config = dict(
    init_std_o=0.00454,
    beta1=0.95,
    batch_tokens=262144,
)
Each number is 50 + 12 x the weight over the matrix's rms, rounded and kept within 0 to 99. Layers, rows and columns count from 0.

# layer 4 MLP down (transposed), 1920x320, rms 0.0881, rows 683-726, columns 80-159
55 51 46 64 31 63 20 40 25 64 43 29 37 18 45 49 14 45 54 32 41 48 59 55 65 66 50 56 26 37 37 52 43 71 67 44 61 72 42 65 48 45 65 31 50 63 33 41 47 42 40 58 47 25 58 61 26 64 56 52 34 59 34 47 46 51 31 41 52 51 64 68 43 53 43 58 48 67 32 62
75 44 66 34 64 42 52 42 33 43 88 59 46 58 30 72 50 55 44 46 54 52 59 45 50 33 31 68 52 57 59 42 57 71 37 41 78 49 65 69 65 33 49 27 58 51 43 69 59 49 44 35 30 44 39 55 57 52 49 52 55 49 51 69 44 63 68 43 46 23 41 38 53 67 45 49 63 62 43 38
64 73 43 43 63 57 50 50 44 42 56 53 55 58 43 73 31 49 47 32 66 38 66 58 64 44 54 47 59 38 51 42 41 38 40 57 51 44 71 23 35 39 49 49 70 48 39 44 54 26 54 45 62 18 77 43 43 55 48 69 41 50 30 39 43 59 70 52 31 45 54 54 47 50 74 61 48 35 67 59
51 49 48 38 71 71 46 68 45 47 52 52 49 49 40 51 51 35 61 58 84 53 61 45 69 59 45 47 65 40 63 49 34 68 26 50 51 43 57 37 60 44 59 33 45 50 68 42 48 46 69 37 55 40 36 60 54 39 53 53 32 50 47 59 45 56 58 71 46 45 57 25 65 43 53 49 36 70 34 57
42 66 81 86 53 50 44 38 32 44 55 40 35 47 34 60 63 49 71 46 58 46 25 21 72 29 37 54 51 50 58 61 54 44 55 35 39 50 45 45 50 58 54 68 68 48 49 63 51 51 54 42 37 11 47 43 50 50 59 43 64 49 52 30 56 68 25 47 55 77 28 53 38 63 50 37 41 30 60 46
61 55 36 47 40 31 61 47 58 64 77 54 49 59 44 40 43 48 59 45 58 58 62 44 42 59 53 83 32 40 42 49 43 45 56 25 58 39 54 46 42 55 37 68 42 50 35 61 67 65 37 42 69 66 47 56 46 36 63 31 52 42 76 66 32 64 37 63 56 51 39 45 76 46 40 24 44 64 65 33
39 35 63 53 42 46 58 43 55 46 53 53 84 47 51 67 44 61 45 52 53 56 49 44 48 44 50 71 43 51 34 49 63 50 60 21 57 52 53 45 36 38 53 66 36 59 61 78 56 46 51 55 43 49 46 58 68 48 38 39 45 58 55 67 34 25 55 46 67 35 58 70 60 35 49 38 61 52 66 45
54 68 65 56 76 53 54 59 38 42 41 29 51 54 54 74 57 69 48 21 54 31 49 24 46 50 45 72 24 60 47 51 30 51 39 72 51 33 33 58 48 58 50 21 45 64 68 62 51 38 27 68 41 51 36 46 54 61 65 51 44 33 59 50 61 47 43 21 58 53 64 49 56 50 27 35 39 43 42 59
61 38 37 44 39 57 56 57 58 59 38 40 53 44 51 49 44 46 43 41 35 45 49 23 46 61 46 44 77 50 69 26 31 40 28 54 65 60 45 32 65 43 73 46 30 70 36 61 38 50 46 47 55 55 68 57 61 52 54 48 57 48 46 59 48 55 64 92 62 44 30 55 68 34 68 52 66 33 39 59
69 61 53 45 58 36 56 57 55 45 33 55 47 45 54 69 60 48 43 43 42 62 63 53 36 60 45 44 52 54 41 46 50 53 54 39 39 50 47 26 48 67 48 58 58 57 52 38 46 51 41 61 42 50 33 32 67 35 38 50 32 46 50 50 57 40 30 59 66 61 72 50 48 41 77 36 56 25 58 16
69 58 50 57 28 54 35 45 52 50 48 61 61 49 48 64 41 46 57 50 28 49 57 57 42 44 39 51 44 37 34 47 56 52 46 34 59 52 53 53 16 46 58 66 51 78 49 55 43 53 44 52 62 63 53 51 70 84 43 65 62 14 59 66 58 40 48 33 64 40 60 43 58 36 42 50 47 59 52 52
48 58 49 75 55 57 55 59 52 61 52 55 54 60 56 45 47 51 46 58 43 68 35 84 43 26 35 54 45 41 57 41 27 40 45 63 44 50 52 63 53 41 37 26 60 42 44 58 24 62 38 45 32 53 56 23 27 64 65 36 63 60 51 55 43 52 49 48 50 51 61 46 66 51 69 59 60 52 43 53
68 30 64 61 49 63 52 30 39 49 23 53 48 56 38 44 58 37 41 49 34 50 53 40 54 44 57 63 46 52 35 40 42 59 65 34 42 50 67 48 50 53 64 55 22 47 66 54 55 59 51 64 31 48 48 56 26 35 48 64 34 51 58 37 56 69 50 48 56 37 39 75 32 36 53 41 67 55 36 53
63 42 63 41 63 87 43 54 48 36 58 66 59 32 39 44 66 42 72 34 50 66 76 55 56 49 50 46 41 56 51 27 67 65 61 33 57 53 57 34 26 48 44 47 62 72 50 26 57 44 55 27 57 49 50 59 50 59 78 40 39 63 60 56 68 53 45 64 40 43 40 62 48 58 62 39 38 50 31 43
45 67 74 36 59 68 55 57 50 61 32 28 38 81 49 55 40 40 56 39 58 38 33 43 53 41 20 31 53 24 44 52 45 59 51 54 19 46 53 46 55 53 51 33 52 33 57 26 55 33 63 67 44 52 57 25 65 49 59 31 60 60 43 45 45 53 37 58 41 46 66 49 53 67 66 60 31 50 60 32
56 61 51 64 15 60 53 45 54 54 78 35 48 60 38 48 42 61 47 56 58 54 47 44 52 56 40 46 46 27 74 56 58 42 65 61 49 57 74 58 51 37 42 52 27 54 51 77 58 67 44 60 52 41 42 39 48 37 60 52 39 45 52 58 66 52 52 41 44 15 68 40 35 50 49 61 76 34 43 47
49 29 46 43 48 46 32 60 47 55 38 49 62 36 59 44 68 60 58 48 40 24 41 53 43 67 31 40 30 45 39 68 62 62 48 24 49 59 49 24 46 45 67 63 44 59 40 67 38 55 52 63 51 48 43 59 60 63 51 66 42 43 67 50 28 50 45 62 34 29 37 46 66 76 66 45 55 48 37 54
51 39 74 43 51 38 37 38 47 36 57 56 51 39 73 20 51 51 63 56 51 47 43 49 46 59 46 37 58 48 52 51 31 41 56 30 50 52 43 25 39 66 80 50 46 64 42 62 58 50 60 69 57 36 31 37 55 57 72 58 67 67 50 42 46 52 51 55 38 45 46 53 33 54 59 40 52 28 47 40
58 49 49 54 39 42 57 26 65 57 49 57 43 30 41 56 48 47 51 52 64 48 52 53 44 76 63 56 40 43 42 59 59 50 45 35 59 41 60 43 55 36 50 47 67 38 50 54 59 35 58 39 39 60 61 61 50 42 53 63 42 39 38 56 38 46 75 57 36 49 29 41 75 39 64 66 52 54 47 45
69 22 57 62 53 56 35 52 69 47 47 41 34 53 50 65 67 61 56 46 60 61 57 64 37 12 52 46 57 61 43 39 50 48 72 55 92 33 66 40 36 40 35 54 59 54 66 54 65 28 49 56 32 54 40 50 61 80 47 56 35 29 58 55 63 42 68 68 62 51 46 50 53 66 52 39 36 64 55 42
38 52 42 37 52 57 37 56 53 37 58 53 35 61 54 56 43 37 52 33 39 48 65 55 34 63 54 60 41 52 61 41 54 60 42 49 43 43 39 54 41 52 61 36 46 68 40 42 40 49 50 53 53 35 58 61 38 36 37 29 57 34 33 34 67 64 51 51 41 66 61 48 54 59 35 43 62 49 45 41
57 50 47 64 53 40 49 44 42 45 46 39 48 42 52 37 61 31 51 51 37 33 49 56 31 53 37 70 47 48 43 43 42 47 44 71 56 44 57 50 48 71 53 31 43 60 60 45 33 47 55 53 67 42 58 58 54 57 68 40 62 52 49 28 37 25 29 79 42 25 69 49 67 65 38 43 45 52 37 65
38 64 23 41 53 49 62 53 35 59 44 56 61 58 57 38 63 45 53 55 57 34 57 52 38 41 40 50 46 54 44 61 49 52 70 39 45 43 58 34 60 44 61 57 50 33 48 65 57 40 38 40 53 30 42 59 36 45 51 34 62 45 64 30 14 46 50 42 49 34 38 63 53 57 59 42 47 53 48 66
59 43 42 30 49 11 46 66 52 66 51 46 32 39 85 50 60 53 45 42 65 49 58 54 40 65 49 60 35 21 58 38 59 45 43 51 42 20 40 33 57 50 54 73 65 35 54 69 73 43 68 49 65 24 46 51 25 25 42 45 67 44 40 24 69 58 62 71 58 61 70 67 50 34 49 34 71 51 75 65
60 37 72 63 36 32 54 52 47 51 51 73 41 45 55 59 38 74 52 58 56 55 54 27 39 23 54 58 34 36 74 59 35 67 31 49 61 28 69 60 40 60 53 60 51 33 56 63 66 46 47 47 51 63 42 53 36 68 55 56 61 63 53 49 57 47 35 70 36 64 37 61 36 49 56 64 59 48 55 44
37 38 74 43 27 41 64 47 65 37 55 44 40 47 37 60 36 56 48 62 46 55 47 46 28 57 39 29 68 61 71 43 51 55 63 41 33 44 58 38 69 65 61 70 34 30 56 73 73 49 54 61 56 46 61 52 63 33 52 58 54 55 38 44 43 25 46 54 34 47 53 30 57 43 50 28 48 49 50 45
22 34 63 66 44 36 59 32 37 51 52 30 55 36 58 56 62 48 44 31 37 49 55 58 60 56 28 60 53 36 45 47 45 33 39 48 59 45 54 30 56 55 62 47 50 39 34 30 38 59 28 56 43 45 46 61 59 53 55 32 43 38 55 62 41 41 84 35 70 45 60 60 56 45 51 25 59 50 53 69
58 55 46 69 39 44 33 54 60 30 47 46 45 48 47 33 79 43 54 65 53 55 39 84 56 45 62 49 35 43 51 38 48 51 72 77 48 43 40 57 73 64 45 30 58 52 55 53 38 65 70 41 64 71 41 39 45 25 62 40 45 58 48 36 38 51 40 49 63 61 55 49 49 38 59 56 37 48 68 34
48 52 63 52 48 39 61 57 45 57 59 58 27 44 58 66 42 45 52 31 67 29 58 58 37 40 60 53 72 60 60 56 55 32 52 54 55 37 42 40 66 50 41 75 49 23 36 51 67 47 63 37 47 61 42 33 51 21 27 59 77 61 37 50 66 32 58 70 52 66 53 67 47 37 55 62 72 38 35 70
75 69 39 33 35 44 54 51 20 49 66 36 60 40 38 35 38 48 40 43 55 53 49 67 47 67 56 62 50 55 56 60 73 38 57 41 54 36 38 68 49 40 54 43 69 52 61 71 60 58 16 45 41 57 37 53 70 70 55 56 38 44 46 38 43 41 50 52 30 46 42 36 51 56 58 54 34 44 44 56
63 42 69 58 34 74 52 60 54 49 31 65 28 53 43 56 30 42 31 32 60 62 26 63 29 48 53 56 45 59 45 39 66 55 50 59 48 45 35 77 49 50 63 63 62 37 44 43 42 28 58 57 68 20 27 40 30 58 64 51 69 55 53 47 57 60 53 46 31 67 53 52 57 37 48 56 39 33 48 52
47 51 39 58 36 49 40 32 32 42 54 73 59 73 68 40 61 51 36 51 49 41 26 43 52 51 44 41 62 44 26 41 36 56 40 51 51 58 37 47 37 48 78 50 36 51 46 41 44 61 36 68 40 54 58 44 57 35 58 55 54 31 51 60 56 38 82 61 61 33 48 45 39 57 63 55 79 36 35 48
68 64 42 47 42 35 50 55 49 59 35 30 30 44 28 63 45 62 48 52 60 61 67 40 28 50 36 25 88 59 57 37 50 67 57 48 63 41 43 26 54 51 48 40 54 69 50 46 61 47 69 62 42 60 47 35 56 66 49 40 62 37 57 30 56 47 65 62 49 43 64 68 31 30 49 33 53 67 61 22
59 38 53 49 32 33 35 60 65 52 49 47 73 39 73 47 71 62 40 31 79 62 42 44 50 45 46 53 54 48 49 56 59 48 46 45 43 35 59 63 59 55 58 60 58 43 36 35 49 39 44 63 49 38 37 60 53 45 53 69 61 54 60 49 47 53 34 47 61 63 65 62 47 56 30 44 57 61 62 43
40 41 48 54 62 39 36 59 44 45 35 60 58 33 56 56 70 42 55 63 51 59 75 45 78 38 45 38 46 48 41 63 46 36 63 44 50 49 63 49 47 45 53 54 22 48 35 66 45 49 45 44 68 64 52 37 37 48 61 48 34 63 66 46 56 43 38 64 58 59 43 56 60 66 54 34 42 49 47 68
40 48 44 50 69 50 65 47 55 65 50 46 47 69 41 44 37 67 53 35 30 53 71 40 61 24 55 30 33 68 45 58 45 54 44 58 40 38 39 35 48 74 46 51 41 57 55 68 31 61 67 57 33 69 43 62 59 51 38 57 47 49 65 50 51 51 48 42 33 66 41 55 23 53 63 43 43 74 60 60
28 41 53 71 53 34 44 76 34 29 24 42 70 61 45 51 50 39 64 56 65 53 41 63 63 50 48 72 32 51 31 11 45 56 50 38 48 39 52 59 49 57 57 83 53 47 34 34 59 44 38 72 63 47 49 65 36 61 69 36 58 55 41 44 45 66 48 51 57 62 52 45 34 56 71 69 55 67 63 61
57 51 59 54 25 52 72 49 48 50 85 23 45 60 68 40 57 59 51 39 54 61 61 52 37 29 57 32 52 53 52 67 34 56 43 37 44 25 51 49 39 63 62 50 68 59 48 38 44 43 65 48 61 35 44 53 60 36 60 46 40 39 31 72 13 49 68 68 29 49 40 65 51 63 50 53 72 49 64 60
42 48 35 24 46 55 70 59 47 61 47 26 64 72 39 40 48 58 35 72 51 42 60 37 43 22 50 35 43 40 54 68 50 26 43 54 58 43 45 60 72 55 08 56 65 53 62 58 87 38 35 51 39 41 69 45 55 63 58 26 50 51 53 42 39 34 65 58 25 41 43 65 47 37 67 59 57 49 65 63
63 39 37 47 63 37 60 51 35 31 58 54 51 48 67 68 55 44 55 56 73 41 57 48 54 54 55 50 68 69 51 43 51 62 40 55 66 62 62 68 54 47 51 56 64 34 46 36 46 60 47 36 42 41 45 44 65 34 60 54 55 34 31 39 42 66 50 41 56 26 61 57 55 62 60 39 48 50 72 59
49 46 46 41 63 48 59 44 64 45 69 80 47 69 48 59 45 39 64 49 42 42 35 56 45 66 70 55 41 56 66 72 44 73 45 64 34 58 63 54 28 52 44 45 35 33 33 41 56 55 41 54 52 65 40 40 47 56 42 42 32 49 34 41 61 53 52 41 53 62 56 59 46 58 36 50 29 59 65 72
67 43 67 26 54 37 55 45 57 72 54 57 79 34 66 32 41 30 40 48 53 55 49 44 54 56 68 51 61 67 65 65 44 71 43 41 51 60 53 49 68 49 43 32 56 39 51 57 50 64 47 60 48 51 67 68 54 54 58 52 56 42 69 41 63 57 43 59 61 32 52 62 40 27 70 63 52 70 70 53
53 53 52 45 55 56 74 50 48 38 27 42 50 54 47 52 48 49 32 60 42 52 72 45 53 37 38 49 40 42 36 50 43 57 68 45 82 26 46 44 52 39 48 46 41 45 61 43 52 33 68 41 13 37 55 41 51 54 72 45 51 52 59 35 57 75 39 25 25 42 54 39 38 57 36 26 38 54 73 59
73 34 68 53 35 47 48 37 67 56 35 57 38 42 54 50 26 53 62 28 60 53 21 54 61 43 37 51 67 55 49 66 69 41 42 69 72 56 53 57 45 46 50 58 30 59 65 71 43 50 52 55 45 36 35 55 41 48 49 59 53 45 22 44 63 43 58 44 61 37 41 55 49 46 46 46 40 59 36 29
# layer 4 MLP up, 1920x320, rms 0.143, rows 684-727, columns 80-159
63 68 44 53 63 34 57 21 30 59 39 49 51 48 63 56 48 49 47 61 40 48 68 57 33 40 36 47 53 42 67 45 32 49 73 58 31 43 47 60 50 43 25 72 46 60 41 40 39 46 54 58 62 55 62 54 51 36 65 52 65 73 35 56 48 29 65 38 60 61 51 58 53 41 45 40 55 43 50 54
53 46 46 36 45 32 57 70 54 50 58 71 34 51 44 55 59 51 52 55 31 74 69 39 49 57 45 52 71 50 44 27 63 66 64 40 50 56 37 58 61 40 37 59 42 36 45 49 52 50 52 42 28 58 42 40 53 53 44 51 42 56 57 47 53 56 58 56 50 54 53 62 35 60 30 62 50 40 45 44
45 54 63 55 31 60 38 54 29 56 53 55 40 25 61 30 58 29 74 59 76 55 53 61 48 42 63 41 79 47 34 42 34 49 72 71 57 51 70 61 64 44 37 21 68 61 63 53 26 45 47 36 62 62 71 54 55 42 52 41 50 61 71 64 44 31 61 55 58 59 65 57 51 59 50 36 42 40 54 61
61 31 40 73 48 35 60 34 51 67 48 55 45 53 40 48 42 63 55 54 63 21 55 55 61 36 79 33 46 37 57 65 57 29 49 73 58 49 33 49 45 63 38 53 36 44 51 59 60 74 54 76 40 58 47 46 46 64 57 68 36 39 41 44 55 51 48 49 48 50 37 46 51 52 52 28 61 47 68 47
69 29 39 46 46 44 32 51 75 64 46 58 48 52 57 61 40 66 58 62 51 67 68 50 38 51 59 56 41 36 52 45 58 56 40 52 67 58 31 48 42 81 44 42 36 58 35 53 67 55 68 50 33 68 56 44 50 82 27 61 90 52 68 72 37 68 46 47 46 57 25 40 24 56 45 51 55 61 27 63
51 52 63 55 53 47 60 29 57 63 54 71 37 50 44 38 46 40 47 57 45 64 43 63 60 59 54 66 47 38 64 37 38 63 57 57 35 48 52 46 53 35 28 30 47 80 56 39 51 47 33 41 63 52 39 51 53 59 51 35 74 47 51 48 64 69 43 45 35 49 53 22 39 63 59 50 40 36 57 54
71 36 53 58 53 49 44 47 58 45 70 60 43 60 47 44 45 40 57 56 57 34 30 54 42 32 54 48 36 59 25 46 39 55 56 45 56 45 31 31 66 46 54 45 50 42 55 56 41 52 50 55 51 47 51 45 49 52 44 51 30 62 50 48 51 41 40 53 86 70 68 42 71 66 60 54 55 71 68 50
64 42 68 61 63 67 45 35 56 38 35 51 49 67 35 38 35 56 28 66 53 39 48 36 52 57 63 67 48 62 42 47 42 47 30 59 37 28 48 62 47 25 49 63 61 54 44 60 50 33 36 42 38 63 49 38 41 56 56 51 46 65 50 52 48 41 48 47 64 58 73 56 32 40 45 41 53 56 40 36
60 43 41 69 46 36 20 32 55 24 54 55 75 45 47 70 56 48 37 65 62 37 51 48 57 32 57 41 56 42 61 60 59 59 38 43 60 52 31 64 35 73 27 50 39 38 27 43 52 43 44 36 66 56 73 51 39 49 57 51 54 66 40 54 60 42 60 40 68 33 46 70 51 66 55 57 31 65 44 43
34 57 45 68 68 47 42 47 48 51 38 19 51 64 37 44 53 29 61 52 68 52 36 35 42 53 48 38 66 57 46 44 37 63 48 46 43 42 57 62 59 35 60 61 65 62 75 38 42 45 58 58 39 60 44 44 29 39 68 49 56 59 79 44 69 30 28 60 55 61 67 28 34 65 46 68 49 55 63 54
36 44 68 44 29 32 36 79 51 68 41 81 77 42 46 75 61 38 41 57 44 49 52 53 51 47 39 57 44 58 51 54 64 40 65 50 51 64 58 54 28 46 39 64 65 56 61 34 46 56 48 58 32 43 45 77 41 58 60 35 42 70 75 66 52 57 51 38 70 45 33 59 74 66 35 64 57 55 35 50
42 55 34 62 32 50 59 42 39 50 59 42 53 68 70 79 56 77 38 63 58 47 62 68 51 57 46 50 35 35 43 55 46 43 40 54 47 67 43 53 29 33 49 54 26 55 56 42 63 59 68 36 37 33 35 23 58 51 25 65 49 53 40 40 48 37 66 43 26 59 62 45 57 49 47 51 44 61 76 25
30 41 57 75 71 44 42 50 36 69 47 38 66 51 40 54 31 37 44 73 35 62 40 54 60 66 52 57 44 48 42 66 45 61 48 58 41 34 56 58 74 47 57 43 58 34 46 63 40 48 71 74 58 50 72 44 33 45 45 36 47 75 55 41 63 49 53 43 58 55 51 35 39 61 41 52 53 36 47 45
53 36 25 56 41 54 26 33 60 46 33 22 48 52 50 41 40 36 61 46 46 71 47 39 67 42 60 34 59 73 52 62 58 44 51 35 56 59 47 36 58 71 53 72 42 53 55 46 43 66 52 32 79 32 51 39 32 47 42 58 51 54 48 54 71 59 56 50 51 46 40 46 53 51 73 55 40 51 61 50
51 48 65 39 45 53 47 83 69 52 62 70 44 53 53 64 49 79 39 60 71 66 59 34 51 42 46 54 31 53 47 56 44 72 53 56 45 49 49 62 52 44 49 52 81 58 59 49 52 54 48 49 59 54 39 66 52 42 46 35 54 51 51 61 28 71 54 55 21 43 69 49 63 42 64 30 41 46 41 55
45 38 62 39 40 50 54 55 61 48 47 50 57 47 50 62 56 49 44 52 65 54 54 48 71 40 54 41 70 66 53 39 47 49 53 46 47 59 47 44 49 52 62 72 58 64 51 64 38 44 37 58 50 40 45 49 37 57 82 40 61 55 65 36 51 61 35 46 60 62 64 64 44 60 46 38 54 49 34 50
40 69 40 67 46 72 47 43 25 70 49 52 21 60 61 43 46 45 46 54 38 52 50 44 49 53 36 27 39 43 55 63 45 55 47 37 46 45 45 56 45 57 25 54 37 60 42 55 36 63 35 66 41 31 67 52 36 74 55 46 38 56 44 53 60 57 44 35 51 56 61 75 38 47 49 51 67 52 65 53
35 56 60 60 40 40 58 70 46 62 49 48 66 50 44 45 25 87 46 24 38 49 60 47 55 55 47 46 46 43 46 50 67 47 32 55 49 47 45 64 68 53 42 46 41 61 48 54 58 66 32 59 46 37 58 70 38 63 52 54 43 50 52 53 40 64 65 62 86 36 55 56 17 56 52 26 28 54 45 40
25 45 53 52 52 51 43 62 47 34 41 65 58 43 49 49 53 50 50 41 76 55 46 62 66 51 65 30 59 55 67 25 65 63 53 50 61 93 42 43 55 42 40 63 46 53 57 49 51 61 50 33 38 49 33 47 35 45 53 49 48 44 59 49 27 70 48 46 52 65 73 67 34 57 48 48 46 48 45 65
51 66 66 51 41 56 62 53 50 41 41 40 38 48 42 53 56 63 57 71 53 52 54 49 61 48 49 52 40 45 70 67 63 43 59 53 50 55 54 55 80 56 60 62 34 60 46 64 57 44 68 45 48 36 48 43 56 56 63 51 55 56 72 50 56 51 51 46 44 49 35 45 52 43 57 63 26 68 36 46
44 53 46 50 47 60 54 41 35 75 30 74 38 33 58 46 97 40 58 60 63 48 36 47 48 50 56 52 64 48 48 28 30 39 75 51 62 59 77 59 68 57 59 24 41 32 49 60 40 56 43 39 38 59 55 44 27 55 72 36 43 69 50 36 57 55 62 57 60 45 61 61 55 34 25 39 75 48 37 41
44 52 55 75 28 67 35 56 35 45 52 61 51 23 66 86 46 24 40 57 41 76 45 50 52 53 70 20 65 69 47 52 66 57 44 54 53 53 37 41 32 39 49 56 56 49 72 26 17 46 66 47 40 34 39 32 46 33 50 66 61 25 61 57 71 59 38 25 67 34 64 48 53 66 48 22 50 74 69 69
38 48 41 69 39 31 44 55 45 44 46 47 45 46 54 71 53 73 48 46 69 59 37 49 47 41 38 33 59 64 42 62 53 41 49 57 32 43 48 65 38 52 64 38 60 29 56 70 55 30 38 66 46 37 51 55 28 42 56 53 46 45 58 46 50 61 49 73 79 47 38 60 44 31 29 43 72 47 60 50
34 45 20 51 66 66 26 47 66 32 65 57 62 41 38 57 57 38 40 57 45 42 60 50 59 68 55 44 59 47 37 31 27 72 68 34 21 42 51 55 24 43 26 25 47 57 57 67 43 63 44 42 68 41 54 44 51 50 45 57 32 55 37 52 47 57 54 53 65 53 56 67 52 51 65 64 65 60 54 53
36 77 50 51 58 38 49 51 43 63 45 44 72 52 66 27 58 51 24 57 69 60 26 61 48 44 44 26 63 65 41 61 67 44 30 39 58 57 44 47 61 72 28 66 47 52 55 39 47 61 62 45 53 50 63 53 45 66 34 44 41 52 57 35 50 35 41 43 45 53 49 34 54 56 64 51 51 41 40 34
34 37 58 38 85 38 74 38 35 40 51 48 50 28 61 58 27 73 66 43 45 62 82 55 47 39 50 47 71 67 69 55 39 46 46 46 66 51 43 33 42 54 46 52 45 74 64 42 50 46 38 34 29 42 34 51 51 28 40 50 64 56 54 49 40 41 57 58 35 52 36 49 42 61 70 23 41 55 46 73
35 46 33 51 65 51 52 35 41 50 42 50 67 47 34 52 31 51 44 60 55 56 43 39 46 78 35 69 41 64 67 54 52 29 53 54 61 24 45 39 49 44 53 44 55 54 48 63 62 53 50 54 62 48 57 77 52 59 52 66 57 62 51 40 65 37 40 34 50 40 33 32 61 41 58 58 42 21 62 56
51 76 67 49 45 54 64 33 56 35 40 60 58 35 50 55 42 42 62 59 34 61 56 49 58 43 63 36 40 60 62 51 60 59 52 48 58 52 66 66 50 34 35 56 63 48 66 34 47 65 62 78 53 45 71 47 48 51 49 42 65 65 64 67 51 61 53 49 71 55 63 47 25 59 48 82 38 56 41 36
49 54 53 51 55 48 52 51 64 60 53 60 28 40 50 46 70 57 47 42 45 65 41 58 60 50 67 60 38 74 74 30 59 49 58 43 37 48 56 45 40 55 68 36 29 59 40 60 43 59 45 34 32 66 43 40 59 44 59 56 28 52 47 56 50 34 34 67 61 61 50 53 31 55 43 56 52 45 52 64
62 44 55 57 50 52 46 26 76 39 63 48 42 42 67 40 54 41 46 60 47 66 59 59 56 42 49 39 44 55 42 49 42 36 35 29 65 44 21 44 48 52 39 81 42 45 63 57 19 66 77 43 51 69 49 65 49 63 59 66 54 39 49 69 40 47 57 26 47 58 43 45 57 68 48 48 85 55 48 41
49 50 63 62 55 41 39 53 69 50 65 52 25 68 55 54 31 54 49 65 61 46 47 63 60 34 64 57 34 62 26 50 59 53 39 71 35 55 41 24 55 64 34 63 56 75 47 51 47 57 27 42 71 56 43 42 40 48 60 59 43 68 45 51 45 51 36 46 49 39 59 51 46 63 66 67 60 57 65 63
62 57 54 54 55 62 42 48 60 43 75 56 36 37 52 54 64 38 36 63 46 48 49 43 62 57 59 46 46 51 39 48 46 40 70 35 33 49 18 23 66 46 58 36 42 66 59 52 25 74 56 48 65 39 32 52 45 49 45 55 58 51 41 55 59 61 49 52 34 44 52 59 61 45 65 45 67 35 52 50
51 51 23 59 31 64 61 51 48 62 55 47 59 32 60 60 48 31 54 45 65 38 54 34 52 44 66 44 47 28 48 54 45 42 44 73 57 63 41 61 46 61 45 52 46 46 25 53 30 49 69 67 54 67 61 57 51 54 43 36 76 69 73 51 48 59 52 45 59 62 60 47 46 39 51 59 60 55 30 60
32 52 52 46 52 64 52 50 48 48 45 46 64 75 35 53 56 65 33 61 56 47 68 47 48 42 48 63 51 55 28 26 66 37 30 52 46 47 53 66 57 49 49 35 58 33 41 35 41 56 58 51 25 46 37 37 45 17 64 47 37 61 52 49 46 52 69 61 37 66 37 39 48 60 30 48 64 44 72 75
45 72 15 19 56 36 30 52 49 40 69 34 47 39 60 60 33 70 59 69 43 28 51 64 37 48 40 49 37 64 47 46 50 54 77 51 61 30 60 74 52 49 43 42 47 45 51 34 42 51 48 41 54 39 61 55 52 69 51 53 47 58 38 70 61 57 43 56 43 50 48 61 58 87 45 56 52 58 60 55
53 46 46 23 67 80 56 31 66 40 22 31 51 38 55 36 64 58 33 58 46 65 82 44 42 48 53 33 53 25 42 35 46 45 59 52 24 49 48 41 53 57 69 71 52 44 61 60 30 72 64 40 62 45 66 58 34 58 79 49 48 39 50 56 68 65 33 57 42 44 32 38 39 38 45 45 61 62 32 47
60 76 62 59 43 55 53 41 55 38 76 52 39 35 46 59 56 55 58 39 34 46 55 56 56 47 78 32 62 40 50 39 53 47 54 52 55 49 52 62 63 28 50 41 22 28 56 47 32 38 53 64 35 36 28 46 49 30 64 35 47 52 59 55 52 72 36 15 58 43 39 55 58 53 55 36 29 48 65 59
24 43 49 63 51 65 51 67 45 45 67 61 57 77 44 22 51 50 54 48 50 70 55 63 50 42 62 76 46 28 59 62 64 57 72 29 55 43 40 45 42 71 49 57 52 71 43 44 43 38 62 45 36 57 23 55 45 60 44 60 69 53 73 34 79 43 34 41 47 39 56 54 68 39 50 23 52 55 59 57
36 76 77 43 45 31 28 34 56 64 25 56 36 30 57 75 32 48 57 38 47 60 55 48 37 59 29 57 42 34 29 56 48 32 54 59 46 28 45 60 56 59 57 38 58 58 52 57 52 42 58 50 54 59 45 46 32 37 40 47 66 55 47 51 56 41 49 68 40 59 47 24 57 56 41 65 66 56 62 47
66 58 63 80 56 38 49 32 48 45 34 48 51 43 45 35 48 52 29 56 62 42 52 60 41 38 44 76 37 66 28 59 44 57 55 51 53 72 36 39 45 42 36 32 70 35 51 47 57 52 63 61 80 65 60 79 52 39 40 44 56 50 49 35 53 42 39 49 44 42 34 54 40 35 16 48 66 60 64 43
44 50 49 53 63 52 28 49 67 38 66 56 26 62 58 47 63 41 69 56 41 63 58 54 56 51 48 53 19 43 69 33 44 57 69 52 44 59 58 46 38 44 51 53 42 55 49 49 47 23 32 41 56 63 41 56 57 43 36 61 44 41 57 64 54 54 48 39 48 62 38 56 48 62 45 17 55 45 46 58
61 62 50 55 50 64 59 49 38 23 68 67 40 54 45 42 49 48 52 53 42 32 25 28 43 57 44 42 66 61 42 50 44 55 44 51 64 45 54 47 46 35 54 56 71 38 57 46 53 60 69 61 35 47 55 48 45 66 64 54 51 65 50 39 37 36 27 53 37 26 63 49 32 65 42 30 51 51 72 51
35 47 41 60 57 50 27 40 53 48 42 31 59 64 60 40 22 70 56 63 85 68 36 36 64 51 66 72 60 36 43 68 45 35 61 25 43 46 55 46 37 55 60 61 71 39 54 40 56 51 82 65 33 46 33 61 43 24 51 53 61 25 56 39 66 52 62 48 36 40 41 51 47 54 41 45 55 19 49 48
38 52 26 40 48 39 61 55 53 35 60 52 69 43 75 51 73 55 24 41 33 55 53 41 55 46 44 54 62 55 66 58 46 58 58 40 46 48 41 42 36 58 50 41 36 64 84 61 59 75 39 42 47 49 38 45 40 37 54 37 50 55 53 39 40 62 64 53 42 34 61 62 44 41 30 46 52 58 35 24